config.toml
n_layer = 10
d_model = 160
n_head = 2
n_kv_head = 1
head_dim = 64
d_mlp = 640
vocab_size = 8192
activation = "quick_gelu"
norm = "rmsnorm"
norm_place = "pre"
norm_eps = 1e-05
positions = "rope"
rope_base = 1990.0
rope_fraction = 1.0
qk_norm = true
attn_scale = 0.125
bias = "none"
tie_embeddings = true
parallel_block = false
init = "normal"
init_std_qkv = 0.0341
init_std_o = 0.0
init_std_up = 0.0341
init_std_down = 0.0
optimizer = "adam_variant"
lr = 0.00151
beta1 = 0.9
beta2 = 0.95
weight_decay = 0.0
lr_head = 0.00557
warmup_steps = 411
schedule = "wsd"
decay_fraction = 0.578
decay_shape = "linear"
final_lr_fraction = 0.0
batch_tokens = [8192, 16384, 32768]
seq_len = 512
doc_mask = true
train_tokens = 122100000
steps = 7372
dataset = "wikipedia_en"
Each number is 500 + 25 x the weight over the matrix's rms, rounded and kept within 0 to 999. Layers, rows and columns count from 0. Numbers have three digits each.

# layer 2 MLP down (transposed), 640x160, rms 0.0985, rows 162-205, columns 0-159
487514515511457471502491472525504535535468484510474523499516550536459497495526484483531487487515519467484503483458554522496514510508504457510462547501513472505546504551469546475501501516529511477522506500523494514492466511446481486499467493511476534479497493466512476448466487445497495487551493512505500525455488479509491502509495532497495487453488499502494510521466490511496523536522479508473500546515516479498524496533488513516483561512517497483502480492493493541564485555484541
544522510481518461472530521520510469459566522502449524516465479556463488525533473521426574412467522506439525487498472493494527477496454488505488541437532498484494517533483501433508527464509532497482511516543499538504472499446448488525522513509537517484513477484484496503518542520454474509520501471543513521487481465533544502511511465536495528469484488509464494519543475565515527504520516506492506479566476486492503505482493531482517465513477494450483504549523481501444467497500519
476497512532514498510494470493498503477518474524481488507517531496481490522492519482512518481495499500546537542475480526464534500495520516510513488511494466462488466527505474508503534480506488507549487493527531508537462490557472489501525468503485516550494460546467509550490543452503516507513484500462506527520494525503506488498507515500492526496491466473547546511525511515504491551537480473519474499490460449531503519475479475493487484464519448474551525503444498468435488445549498
454515509492457474549477517470497502505499466493544467501502542506508465480520503498483465500498528512534484517498478478495498514547534501501475541477533469492551467505501555535530495510501528506495501527540521542493503530461503518560522504507490456477468504522497483532553475486516519506527472452478466529496517497497478514467529485476524513507512507520492462501504503509492472458469524488509536530505475523481527514510512487470499491466440520489495498468529507502540485522442510
497481475519504464521482494498532462523495500501515466514476509525478501484496529506497506504485518515524481518496541504465501544539516485504511519506485497489511513505502496486500482468488506518522532514500572510518508503465554504491492482510522504499519514511515488498464486516561479497458494511520502463523536492511457497510476520538509492498490511485481540489493512501498490519464507495507516478496474506484481529502488524480498492513496521495522555498471491504491454503547520
503494530489469499516457531504536482481527520548515496456471510480531473490520496489514507523490517517471515537526463474513530495458511493515491494469502471471520472543493506447532540519497515478492516500531452490488512508520501455513498524478517518527469444497457452444524462516436523511494491540464473510515531527547540493538545484515522515526461547466531530519466471463480479499473513489507503462474497447499448502490484504502498485551498503481471501498481486539478518541455523
496455493484486505494503470532455522495486535489470530503456494489513475478498500471562482471497507503505513509491483499491548503464505504504485488454513486563509461479482480519491523486510484531485539488522497476520520510481468542470508487498474509499513465493489490462454521493518568463508505515489492500518512492511509526471498456538486512516499538506505492455496502525516500499490532527502512506482485542501490478524498491515523537530488476483512437524510515518513507500493494
471481481512470435447470478435470493476483515475502488465485531508500479496470435514497515507491482512520509553515524498507530438463485523474541568505542493481505475457549519494513487531504483513539522510461453482477513534517488495479517545452446484539501523554469501514496510499493490536486486467519483463499519466485465461539529512535483526480442495501522447464486508496478441538499499443531480505458518509530471510509528502490464520490494486525481494493519512519512506516519494
519522516466495517497503508504534495480477481486490522511504501525506496515489458501559495502478505502503519501509512461506504490455498527480543489523507525496475479504544519502528519506511492491479492454451438495509503456518510509471496509511507475484512518498506529510511483490520535495509524485492494471492524487504481496504499514482474479504515514501521461492486459495494531492518489489539488474468472523511467470494468483504468489480480479504471420493560499494455532482499500
505514478511482480512504491530463508513488504532494514497519501524481497470502509470474507472501518529507505477507498522493480523448477522470524508510506512461477489508544481507524518520481490524513511525475439512508537511548517495517534526529532541494530477508470457451463520538521496492511501519509498489519469493489498483499498509504517475494477472530488510466507515520546464466505506496516537518520507463514510505484501483486473519534511497472522500503465523500513535532477485
506535488466456525511493516495538531513473501494505492545474476545503510537505497509488514522496524503523443516510518497529454456505457495476489467379475543535458496515517515454491487503493508515543499476494533508484493543508490511524484517514487497512470498477516537506485476550491526512515491530525517533518472457514518514482507491511487450502493474511464520514530523536530427494439535498475533475515479484481491499482483533492580448466500501460481502476512517491505500513494516
486471538495501534526509424508475503575514478522511487526491497476469558490536490451456466496474508464531523501529518520481543417549514546482581477485531472456487486491490507503482502473488517519480475515474586438587470509514497476444507508501502527500509486513473556501548499540532481462500520520469549516526501455464488544511502499530462519473515474487499482500550525511518554482471494536490517494534517553445511462521564478518516463481461502483521534439504504515537455544562482
564516510520489544552519473467453492546524515484495471510478515485510556500451496531496492513488507524490519565534434508509504473462489485480497479509547482514481517509504531507473495547509467476492548480486493496502512507507501547512501521487485489514466504515539553513470513481444502535487484511481521480542529519506460496498516526480470501518521467450500501489497451521500483471490535524482464521450543507432486482505521511502556515482498500539523464533483491461506528471515470
522525461495567486493513506501486479485506507514490461459531486501476495507521530490512511478478504536516515493477499490512487504482489490480520512496485520515483508528493508479467510536484468476508519446486499472523487501512502481519491497472517505484521492476475458509465493458529485521532489523552475524486541525495496461475460487525468484513478516550455465539499496497446522486480486499503518497501516510489504512504522542475553498515485471479494423492497495515530520511463481
498506480509500466539482445520487495511504481553541533528489489492555489502539501544488479481526513459510529502564550532514523494513501424493479484529508481514492441477494518485502507520483493547504503498546475538501483467497480521520504534537482515469440475507505518478477489477522492556527473533518507499504499518459480421509536517493466533443473479553472538510447549470484493499470544496497480427508459511551461514523494467473453539478464431530518487502505556466504527478520522
485493499479487485483489489486504501500489454490469531458500479497506488493478522494528475440544475493471459469507511514536497509543518528471479476505485505453430484514536524515531541490515531509500492479480496466489496515500482490464512524505533486480421506481499483491513487519473484513486504507476487500451497496471481487455510502460521505494465480512522474478498527502503518482522484520544558590456515465505489539493464504489506519515522482524527451482510415524539484487471483
478468460485493468493477473497518491516504495520483450531460475516516519479496516520483500500462517530525502537468541502500519525542507485500500507483483509522517505541476498477501491506505523530496510536510575516514491524474552511474478488527534502530499521507516456516461502504529486487463513522494510457493539526492482498489479553529507520510476509503469562524507508515538497518473506510504492459506474496477478494473505491488480480500550501526514572477480496494470472499508504
495475491500462488462510483497511513490507499489528503493523476478468481546513490500454522545533469494519501521525515488474467508492492516519483533507515518518479517509475561485466512529508494509491513482493502512484508513492480479497476539483493504508466495528506508512489476520484470460541483481534482529525493506473510490485498488500503493476483492499503496510491504582484511487485522486515483523511525470492511471511526481466480486469470507452499511540482554493476500491504494
505512515512555524514504498558494472505491524474465506509468509535521493469487499518491473505537524487518498490519502543492486521467531524514512480488504503516482546528502479499504488511502514511486496443483493484506501519481465528478483519538506490499486467494515518483519541470490524512487530482526478507503496515484484519495477487550500481516521486514530441452485497478511474468491498507498535510526535514518493499523534515501514491509536518537529479511476509489501533521500486
468475471492502481501464486468547509549471496491512469495508483531483479476485503538513507496484516539492503521521553526510486539538483496494500505515511518508512495493499516487485489467475522501554491513490573541490536528495542501477503506549490515526498476480512503499487518553508496497490500514490507464483520522502440519524517513500522516520487497479457473511548517505501531490471510501471510453495501501508480490491505513499488452491548513516523584517495516521475431503520510
487520490493545486499525496527486492476490506498526493491519494490461516471495508532497507486449527545512489493491514489497475482467473522503538470486503512490489474499523518501491482506478479493505544486488511463520475519526508446494497483457493498512511488506478461517504520487505471536477511527518459502485522500535526476530467453520457462536513498528451488505487463515455467502515495510489544496496507514479514444480499532470523486533465495511497469486486462513513527480475503
498526512490517525491498469513540492493444477492489506496483444541533508491522500510504498519491514495538508484512521511431511511460547517484511478511549489495448485532513528464510484509511491512484500398538464479475490472481505503521519517501548461453472526492517496542519505524511507501497528526544469499522521489527493494549525504487506472473492462469497470508532493468481494517538492533533494546492480526529505489462492517485484459492505478485539422487484545557508492522490525
458541506512539509502532467529484461456543528514475504462440522534525508508512536478476447480435514518487475524502486515483487480492516502521545483471524496531486530523500521519515475502488501552454526504517541508494517498544499515506503488521510496521495488519530510429468523481482534512464502473487473502535517537474515502554483508537480518513490495503534468533505481499519521516473475540489475516492524489525532517512515499490505515488440510484503517488473537515428490480485522
521507485514493490484481523497495465507518500479523495510476500492549476485490506468471522519527527466482495477506541470508489508491485548492538510467507485518473525499542487495466530509500500506510472457484503493525495501491519504487522491518531539467497479482491520524478513520495470493514538508549485526480554495520522488499514514487517513482451484489521519512475472486449528509494497564482490501501507474503468501530526514506541531467491461498531461491479485518501492505490466
534524480489489480477480508519504490499467493501507493493512502474519519530527457520515477489445467499511484436500528451476440511467484492513515526489488524532478495524517505485488499518483515509512540470459553468522501541501484485493509472503496508466471472470456434512482524492487491528531531509495444529490548517529544475504501481551483491535521514499473473513491468553458482509514487511497520542485562508462473508490524529476495541498464469497505448535495482508496505454446487
514514456516529499494540494504580492536507464512496504518491483504472473510480490509454503449532470500562492520517555503491523521472490494507476506507465509474541475491506504500499522464509517532544489519491466468455513500481502472554542512471486482513496504471476509516499503485493466497508498509508499482482505530473474501559492478562583493469486437530523519525529486453499509533485505465478505467540503494526451484526476505481533468497484490512464493527466447482495523485471506
481493485511509440525461474469521495496495521484511445510477485495488524502479520492469505520483543496515488528477543512516514549537498501510512504497493501506532485496481504479496494476498497501536508510519595514524503495464533498478479472529520502538518510528510480495477509508529500499488515517502496478495528506510466493503486503521534502487493503505458523481506510479497509498466524517514500452464459489490471535507493492494501447514539487506490560466493501505464461503544503
518478463508480467512490473490523487517482497509492461525478494512506500502456538513479519504470501502531478512481537515496499550537504489509512513478485503515513499501495490473478490479516545513501516493503577521520503503477514512497487500526508533546530502503516488505462527525492480488484533512499515458481562510496473521503499512529521514510500506494462514513509513498520491514450484510505513489492504487497473507472503504463489488493505501523528583483474499480484455498535524
499429458471484503477500459513534527506483492541460461512500506488496513484492536510492476509516456553503506524463520475473509481508514480511541531489488495509490494519474506487496478506504520518511517587529482511505513504484504518494503505519505511516476471498477444512468482463481474456487495510507508461517529518524496494484484493518527512516523499521480507549501509519511497540476506491464511534502451508477528522488507469504421507534545510528510573492509516492463483485507466
513522505507452486472506507502509532470486491513525518492520527463481488461516482510487562484485544484490518524490490507506504498516488451550500488524502470517444518496456491472508509504539486484452540472466488497483519526471462494484521503479517503519477533499507487530456527497485522476502488496502488478520475495522493458489515476521501497526495482511493494488473479525516468502502545523487525485461497487575514480519470516478532524536464513453522517485489488506510520508488485
480501497495516529500485497501535477501475503508520520488539500484441495568496491466487492536495486510505482478522487485476478511485502479512452464482484501498458496504481533489505528494522493462484515487467535523484527490526513495494488481581521561468454468505513586513503489520519465494488506536485505507486461527486519460525494493469471489507528504515468524474517481505473509503502472498508476509495449479502505507520518445480500443512502468488481528498471489514491540524498537
492507513509541474538527459441505497511539514520516495473544509483547494489483496476498467522420526501435546491503523522492498538520487492500492501512477501449531485457482485521498468507500527501534529455538567530540517457490490523469528498491515518495500514542462473512498521483503511515468529464531473449504511550509513508532517542494517512491545496526479495479522482500527492483477549503524481542552462487488476523531546456525460495545497488547478491475495538465494485488462453
462494511496440537447552524470523489493499508474470550492472510481473509520470508532455511516525491500537532512496504452501522520474508528543513489475537518516488456467509524520523487516480507530489517480522573495452508477535525471480540522492512498495520517509530498484474475515483474466480502451469560496475502520475482523491515499517503471499522553501541494549497476563500480513458508492513478495497512461506510519460530475538522562505516485498466596497490480517525512499529446
508443483524462525495503492541452501486516466505504461470504489509508472504473491508505484487445516470507527491510488499528503507541489527528478550546530504483513475512501526522469487454533516497519518487527468452446539486471485522492529471505507556516485476518474548477475494507511529526495462486484520504482529501491503488523560475499495500510534471483518529523493498497538545507502518495514518473488477498545496495545525464440501490490493495499499500513521517499547472479505479
502523479488514467487454448547515498490504472496535511481521520507510481547503513505465519510501479456523544533465509530471512546512520473495489515502479517492457464476480526466497507506473472458518494482508512514483511523444487442490502506531525495450491550494521476496496482506481482529547519527520471498448512457501461474521499452483506518460486486499466485492484501443516490511459528580516505495524476462502513495463453518516487502493503478510487503510496476541497531503523516
499462481491485532499485478509449507520532497490482530497486472485488488485468482513496525510505451482512514533539501501538501463486503472525479492511516482459489512476502526524475503491487470513462544463491454479489526510497484473510515512559498592451501504481522542509463485468462487491470483489469520467521528473526479497508481447487504485544462503541481481498511476497494465487495525515470516496516493456511490522479481481483555539473539537485453488515476512471499496471481524
472471477489508466487480475493532499519498501517487445523479483507504522478496516511491501512473520516531492534476545505499504532550512482503507511493485511519527499511483500486499488488499517525518511521510582519502515513485543507477484482515522503546509510512524465500463506505522483497488517507495522454484524523511488511506477535524516507485487501494457532513511503504523490509467513509505503453489475489485488516483497498482490493508550503507500576482486505508477451498522502
559509494454534482466485500533486484513504524523488481481460496496529514498471504488515492483505434519509511455520458490520519464532527515489534483462485495522557521506556470477528491538522571513452502488502554476522486506556492451523509477459531497578494493537509481513447529520510534510518462511504504494468474483501501499510493526512481476470464477489577471494509521528482524546502532480468494518481516480520460488501505533483515474480503483505538531462520519548487499507481485
536471471475524491523494524496516501497511512498537494565517522494524469448505532496503508529501516510478500512521501469495494491483513471490538508507482506488527498507514500474511501491515517480503514515557545500498546510518528507468537515518532473489489513494442515499466500486509493495530454503502498533497502491501521506469509505522487519508516547498502529454485458524502512499497479511525523543493500504481513514530520484520502519497470508562466535515526489505454515532545541
494486437515524468513473502527485476541535517515534470487469509494467543452491515516498452437515499534486494530556508526545558490520497442480523487491519485533478479482526469507536489541508488509541474530469532481507444503474543512429479498484478517529471498453516531483510503468487471502464509463517493431480467456466513522481529459485549478487492560517552520490529543502466517507497512515525494497506509570493543509535486492503530477497454507506521468504484491506527489556484526
474473516522515480493492444525485502486549542560539502492487456534461526511523508518458554566504500574499553518500470492488476499483429507539496524484498506501472488514473481456478509431500493523516451548497538530538465531488535501489489536556513526496528502527508524524498513518458534452539486495509537502452505534533483525435520490527551550503514499473503486476453532524523506493537508451519493513489458532485513518524513507473502476508507502532509527485495499477457512571485487
544468518472476503473496502445529501513472495517489515464487511488539514494505517472492472504536450495470501552480499507500504493505534501552507499504494511507494483446503508529480500541487461468528488471494470523536537478482506538534506528469518497471473533462525442501503481526495510484500514494513486467498470536514489520482495485497510510524496466498566510504514503492483488528466481524491510545474520525490492484534524458483461485513481517488504554499455479508512481489509508
498445479485469503478495486493541523510486502545494459506493510529513523466473529520485489488490479558499503522463557497508486505540491481504516520491494492544532520508507506496503490496512536540519521590494552507504510510494505527459477487521482508545501494502508501507477495468471492478463498475464534450501493557504499523498492497489519503537509508520490483519501501521565502539468505510507508491496483519472533490519494497493442514536549526534528585494474476485472452460502481
520487528485476515518456438564486496499538511492485514525495454510502533523457485496501528495495549495530497534471496479432486480474497505513515495477482471486462503501507510485443500472532449509549487496480526544505555502479470471527525530529539497514502492501490517555478521480527482477528562527498547536496487561443458495548501512502472536497508505472472536475502498539535463504504533481509512492530445495499493536511510465525518511535513470472478532485539493454478512528504458
# layer 2 MLP up, 640x160, rms 0.115, rows 163-206, columns 0-159
495503511513516489542502466478471524521490496516479512522520515543495533512456544457533524487473472470482438540492499566459501536503495473505502501462524537498466514568490441487504518453531564475457483512479555505512476491491518484525444473468541534534518553549541460515405494514476513535493497520545515479484527502459504467520475517557501499487474542481527471500515511512517481490512536525538497458476510515486475528442482457481514491475582495504533540532504491534496533472503578
454475487539548434492474495512543536507456526491537439473442483479488509534531513479485529529534525484479499519453488511499487523514559539509443458508476535492565558485498473508495542478507490492513478516511509460499483505515509511478506450490484458516516501492486478521469516510505456516530493511492559509514484496481505525583534533495545489461481499499533531500512482524471495469544538523541497481489493464487525546431477499498461494529491515575535492474421456551483491483540495
518488455483506522471529526482530502526468498501448473503496507481492522507494524494442485513486505496540472563472486547463492516494442486471460489446511518479519457503503498505530473517478490483534504500493507538536502494480545490509512481545539486506479531512466497500492490542497494463501553538510494438512489496513491517521427524528541475481487489481456499520533500465483497514487502480508486501478497513496476545527540512498529512479485488519487553445476517483452442490503486
478505490502514496517485499505521483536498521524518472516489531504506501482511518514499504502475496486506470499491536486488501509521527478509520492515493523513506527527487520509490457458475502483505545495524530487526523508464519514500498497495493519522536523528492478502474518521510463507460480515510530468495510489505452509495515530514533492494493518473489499494494523522508504494506490526503497481480480511481484521491493547480493482501527509516520523496475489521462465482540506
448436512452507411490473475461540470477457513529478498499439485450502509494479495464527459542502530560528513511483512504515473543526503510521461459488453542467482491508496499501486501530487514515469518489492511485512500491443495492521465457505500453487541495478449508448519499545546491505515507514479475515509498491500444474501500489490518526525441495412531507527528507457512507485446516477476521480462451507480497503492471461455511503522515499508487551475491453544507503488521481
500504488518495487504485427480530500524478514527502478514503529501490488514486494511478525513485525512517531493497500497487486501524511484496466442492452496476496506490483530534486458496509480458520497541485513514511468512496497479496501517477496482503504488509521491488463493510492468528503513489511481489479497506509454529529505535501497507488520468505460475509539495461501478478459488490486528496521514498506506512479495494483505489500501493488500560450510512497511486495507510
524503503514474501471518513460496467477541492511519500490551502508508515494476517503464487453485474470536491515502507500514521497534509508474484505516485541478490486475473511462492500489514555505510524492509530455530528466525574470506476472537526521554516515526527467506426443514526478528466505490524532529491526457492500509490475499482486525477480486520460507501465454502469449526498514521539473493474508512485493526528519530497490503456545527499505570446498517479480486496523535
494537466487481498487488488502538519541473528479511514532468450477502465519491493508484530547495475479496515508477485570463524560499471509487494506457473474508482466519496478535479526498520505521464491476486500482480478502474512504483470514537537514513488512535455460512517540525513498516522483511517481487472492503478516467499491517509527488438453525487504522505515517478499471461504542529500495446496529455495490476481521481508482479521523511520487502487468487495477462468486489
518497541486511490486448497527490491533498513487507502539498524525519518471474494515487513497497503484554462509483502492464522466516475496556480476484484479559539511537475463474537511481485487524537500505500505520532469484483495496481490503509492456496530502478549492539499478498540520510484505514505512515466532524475475492483472505530535485501472550460498488499521516536472509487443488490484501502478442472511471484486490537491501473532480474500502500525518462479462473520499533
481553495463527506457449507469458509538486476519490493480497518522502535557439499550535478511509495466548469499509521487452486461488470473512491488491481530477491494503493463457485467497454477493555493523476532501491461495483505541530430502495489520552518551509523456501431459508512504425457503559484483525476506520475429482499498504543516488455508483513501496519523525498510477450465497460488483508468495519481466486521547468500493481503525488459514556506490455522455502566539544
489519443520501507541490471508471517578482517470519438588453493476508543528474527556449483510518500444510464559546492505479498492490526493508559493501500500534524516486485513498483527458481498487500523512504506451552485525510505481482500518505572509551481522517450491474494526549505525493479482538494509420466512460522448481522464521552493470485481470462541522514524467512522449506477533506534486485517486547470462521482609570511551501522529474544537477447507475472473455547517506
439438471496504461510468496441487511544454493491497484501516518464537544469474519522516477504499474563458532482512505457499495518499490438480505515510486512470531533508489482480450484517524501485488496487520531474495492499478496463514501491500506492500497488521491526502453518486540535507530502540468566534500551456504519473483508523471519553477485495481479560523433494514491440512504518550541498508484441502455500481475534513510528510555545493523478516513533503489540520492551542
490486540505505527487493506493499512510515491520519452516480526499523495449517514507470501506497541465529513507482496486525554502496496532522476481499500500519516504509503463497529515461476507483530492493510546524529495464503523495498510498489527495513545546487514503534437450500533509516457499472508516508486504508433482499502486535487516520514507519484463483500501498489480543494484489507552485493486503439495478502468496545499532506501483489547577486473489473488503508500471477
501482464491522437536493472547486445503469527513485490499476439469542451495490545481479543492503507505491490487520489524506509567553457431469463463520502501598528487514480432482478482507479463536500462481498501469544543490473536536503487458520492476518520483486498507449505533526487470509493457536533525514523481505479531484500519510519485502431490524521485489514514499480518442504538537534496524460515488440485485503491498493467453459483560440552522537478500547542444484468515510
506452514499514533465514484516517464496499563455519443496505469501522519495507497510542465477456552462486486542532536505527460486497554492480493517485524502493542518490495502527537433490516462545570468498519521473518505501475537500484497490469505467533529511540490510491477514550502516511473488506484522504519545518503451509486513503462497507456533485450533521469485479529554467460498526490501487482493520476456469493467515461506528524493507524513503523475506518544485473508548468
455475478499490492497491518484522469513485532486494466523482471518517497475493524472528476517489503481514504528500513517507503500522506478460505496506506501508523470527485510499508493524476526520496501499523530509513515477481530512507496483517533526537516532543493472482480505529515494518487495526488492483474501495487492497476493551509520499500497504502506522505501486504494509503475502522530509476487471503494491500490514499505498498509509532500514510477490493491501481486506481
496459445558506447486497452474502502557506507464492473542472503496496475519494492546507496541495532498495468533475556491457520497504479473482543447471456518500555502504482515495492484499500495469505547473533483480476479519487500494453497474516507433473516475523502488450497534550560528508508557512515557496492550476493491522503513506520537507449523537453490492461492539532490464502485519473521485479471500509518495546457489527486492459559527503527479507512502486487489470487510564
508477500528485453510459488448523537509480479484543494470510486511480507504542519487485510531486470523528480501529515496506502508533482479511460499535508535464494487495489517514481505525511517509552514538506528530466500531509549474510491495472495483517496524514495518510487490514506467521544516517510479482518478516482530526520495529480504525499492483490460516526511471501480482498473470480500475484450504499520510539479474440465515446497494510490492532472495502517485495496507538
507558458471497472530476509508524536525518511465559463495509515500526492508510548499504508492481528476477515511521548512475511528517450519490482475497522509522578491496463505502452527494497528520523500528502519485509499527509554497474503512499521508504523515514502495490480494525527502524477519511508513488468503561456486491496512538498524506476459520490490490484512485516514513497478522496519495497514485492508476478506497531516499494493563492499552502475515485489482492525509500
483463524523514540471524513536487521485483516489500455551464494482481517510488484526524504476513531506526488562461447471526525521494527512507508435483468526490526514529488453469516525493494503517504481495477535524549504505508511487517472490486494507492506507493520492517500487536547511516534492502526526505507527531482539501544454514511493523495504487465488498506522510501499504515476503467486504497496513445481489525456512508515509493488465517539539502477506475471507521516505495
469525509471494479511482457505455433495476519475472486551451467478542497488492499518531521502462531441520461533473522515460485546518490492477491449461449485553521503473492479491480492508514487488521499469506497508533419505484534501518472458534477499511494535499507456481506522533498461510486498511540487519488565501469478491552417516529525480463467510511517519497493517493472456494517491495497453478502493439494465503529492511462502492500488461541508501469516423539502448490485488
481480514513519443531500496503451508512464484519514503489500483478486511495448547446494539494523474456471428529531489508470534516538520544458504458471516508504489528548461471525494493496489503497486492516482517476528539463488508488551490498511498481515521516489506432503468503519480468549478440551483515472490536453483483514488498515567524515537471488517524481533520462524511510509483481550513524497466431537510504487493475516465459452497505466497502517489513507504491518457516572
503474485475507497498484515501502490498473520499509485462505484539510451486516485456501501517510536493520480504492547491512504509529524526513486519525476501514544446531499484488486477526493461515520518511508542446519465462498503516454517473504493464531527528525477519479508477504513468500492519496509504494490458494521482474488554491520496463500463504538511491498531458528491499477428480495505512470450498510514461547513479479477478497463484521501482479476493466487487466542491489
498492523484481513479499460485469541473503491488528446498460477535528547487484480479485519512482543462522484546487571512507493493502526526482517505494486498462546500474496468520500506506507525489499479473500537501533451510507509457481455488466535482545539539498507516492471518510521522523502440510489500485499513526494469466489466526505489505533522490471503504469495432536503477508482522476523456504456517448497445527514502498511517512520485503506528503476513495519523482517496482
477484486483521525532509509456469463519526487494507455476494487508488543508487521497539460503451508527484473551496519511490515488502504462503489436489529529518494533542503494513530503502489496501512539524477505510510496499491544547541486471485527506532505507500492499535502466519496523480414519478546510427506491511485480492560519513532570438517497482474540521515486471464526544473547564501487525496469507480465496540492523485503448463500512530512508518491480493563514509485509521
472499485487547465517457473512528500503502539492485486490499506497516523480485530511502489488465516492493504499488553510514497520537501513497484508520508507529529496512492510509460519490497530500520519469562516488523490535500526525490481506498509517514504509497498488486479488519530482520487486502544496500510514500500485473494497505476504497480474526493519503492516487489504489489494505504488488487494475493498485501506498495495516497516548498503520525485524485511505497494511476
494510504515532484516478493506489488523524524495512484546496481510524479489472530502495517519481515468509468540500511496465519535526505476512528491509486517560514486518464500470487486488477519506522492501520526476512488501500526525500485486513486498512509514552503490496478513538508511493485535528510471472482529515480500507489485504488506501492503524458477496488498501530522498479482517512528483480483470491497480481491497504502506490520515501485510494491487489491450483510528485
499476446515545462490466493477493480539488512459484485489489456502517485474506533484431488529506493504524501495493528492497529494552505481514520477490532509518539508501494499506529493507478492499535506485552543508500479504486532553506497504524510479511528518519506487502485496527515524484466515508497521506494503473522467518475504493467528516498513512478494549514514471480544467497505555514515526461474449484464520515502511497466516498517537528501527555501479501486499479528510493
487490439488549484543462512469496490546495494497485516507446488452510462450517531492510491517510468513458506524485484493496513498523468471463516520500502494512515491539483477500467501478512535506486522476508490491476536498469505479501501482532515526485497499517495514486491495500517463511456526526519570505450492488515503502535511519521525451494483553489482528513504497451481503500506507543544545480503483483498495513487558528495543487492561492547520506518451512487490484512472514
464482553527482494482497483433568524495581504515511454494497527516519448537501521489503528522452545527509505510525507556530518504544518520512477490499457493464473501508477482501498514468485518500473506484521527522456494569514519515472517501463524526501541483524535481565470490520514541487501480477474521503486517539488490526508496497548483524515485521456468499486469481516515522509495511462534517479519482450509510534507535464454502495518504531489486509525483527490503519507511498
507478505488477495496480511496482491535472448474466518521490547508523509471453522527495445470483510522533488500541555499471474500518505460504542500477463454472476517522455524530450513483494450475502513453512512478439519507457484515526476495485546478498498523509472504481478487501561468487495469581497499529509506464507479491495502526485537470482502516487546542508523511486496463485468485513500479521457462530487516500477488450472484495544497469515478535536478465502468496493538528
459493512507527488489483506527497485507522492456476491519448445495551494456496512527471491531504510480481529514513491495470496519509487553512531507482506515531504493503445482486494458507514542558516506454539515461490484464504519506469496479529481482503568496537491483472476552517515469511459516477500534532463555504441490491486451510487511472513525526526450535508484462502499475465475520538536502505520502459482478497491532528511526503520530522510494501522447519498465472558534501
501511506479531486498498477496490459573542501493476496486503442492491455515496521467488506522458473487480477497480498529502523512538455485534475478508481476517511518499506505468533530494469512477502521445559497513499478485515551563516465496523460475478492485533486478507488529511520497511489489498547529533477518504434481525479502526525486442516526552508481513494487534507528464476498520512512534491511505515499499517469458527468495435522522486501508490518447528507498456503499497
506465496495503432445507475493494512475464527504502509499451502513533497488456498531493513504480493467524485496462513506450492497506516480468490468455488492483508487504508484471478458476533467445513499488484541505517466480511474462529458471498490467525549511466512486462475489529507478516497503567536480536516494499536508508508496501499543509447509490496496486512557498486495458479481498492513494473440500449481485523476468467473474496498502490500480544481510474517474519470524497
503508502490524505473464472477501512520533507483495484537450475474549488504504484504464488514475517504519516474520494540509511479503492494519494452464480501498501508515436501489497480468509491504494531445573505540479445519496504489466496507512470504484532506560498499503446523491514513471503446505487487542513550488469496476513505537487501527495522516499442550493492506506506451498503493504541491506516495455484503503464522496500536500527574506507494519504472520474519487507548515
447488471494496465488484517503503488528478521508496474489483487505506490486491529481495481506489512494522487533493509492506494511532477489479488513511470496510507486509481495513491496514494529527530498505515515502506498501480526512470496497521520508538522507514510480492493491527530478513506507512502507485476522531476493479478485516511511490517485521507504517504509479499498491482497500501545503464482460469486486512497506503473495508517519523511497514472501502497500488506525479
507499492450486465473543491499510520499483535516506513500455472454517504534498532474517496508515468465516511521525474503528504491539532493543491500462482541483539495570474457523486511506483483483467490504496532505534515534506498498511493516465472472507524499527464477498521502525578484499476450539537462520480500511539459456518479533555487492496487466425525479483530463513498480514449508479504472503460500497508461492482519509536528506504509489526502529484524509537457476483513481
503474507457493465496443501500485559505503468522496491526511482543505484492493494496533498498485473513482467490500518466518506510553504454464506447512489518449487482510482463480501450489481488546543510513485521529501502469513521480561447500512486524501507525493519488504471470529521490519509484527492471526468521534522462512481493510489528535484493499501467492494548531480514468475474487539496518444489460448468524491499489444468490467467510497486514577501535471525492519529518529
449533481472548489501466506488440468540503557435468477456508478484500533424507514524538446545503500473461482529522535512464531521505478482491503487472545507525526486481507497502555460530489502546570514512549501497494486479452519538509488493497495513521508555486470469519501543485493475526464520483501540468502558500488520528521492524480554456458464454514522530508469532533500475491543549541524503481514441495482466485501489507489478511495514481517522501510515493576520473520482546
477470532464510462463523450471486515525525501517524494515446513449512525455443520510547474518440546559519515546469491487498464564523480504460512462502492496505496553557463483490518490421518501478489455470509496491483447507464499481543471458469489439467520504515505514498504538501533499529506475471546529473467552479439465483493495579541540473458488492479500502555504583479529504479482486510522512514463475499460472535484457527522505505547518488573531516479503457506500515457502569
510503478480521511481458513479508534532538505479524482473510504446509508489504549526483560577506497454460482482514524468514557503505491483477502503526464543489498522513471519483509467521442512485545497468506512501483502530539538517513484485495468519534484515501498462567475467491531489478483487483508506483506492497481494467526531545519527477490510518547513536509486483507468491517500518526530498531480488484538523508509502517489491479512499485492490486531462509512533488530505511
495477502506504496514463500503496494500498515495506473510480471490534475510498510467497487564488532473501488520510544507517527516523473484481475488491523515520497473514479521507506501523486521489514496493504536526493489497510537548498498500489542490544505541557498493488481483528510531479484534513513487488496508538481468505484496531470495500513505534456477534459496457507489472497491555507541499459485477478522489518480512477519485485513504508504508503481486504535483464485517474
475502498470521442474477474431490497506492519481466478468519498503562528526463539482503466575498476494501512545500514529455518482499471490525504480479524560495561523501495470506481510518511484484494525512487514517537484499492506455536505496494504502503507494521517500486483473516554540465498504552485517488508479494541482505505483509490538529515489474429507524513493433505532484494490565515535495520468439477478508486521564474504525489570578481484510524481522530541497525515527489
465488465491497476501467472502537485510473531496498460478492506490517512487475533456482495535480536483531496495507553502513505522531498502497466493506504494507511491495477513502502508516474502504499499499518525494511508488495512509488501490537522508563502539486494505477484506517521485525498498519503496480499508492486482518501517526526535515497473497514504530511520499485483508490472511509519491441507464478481506505494517497476490510506532521527535530497517485487511490501500476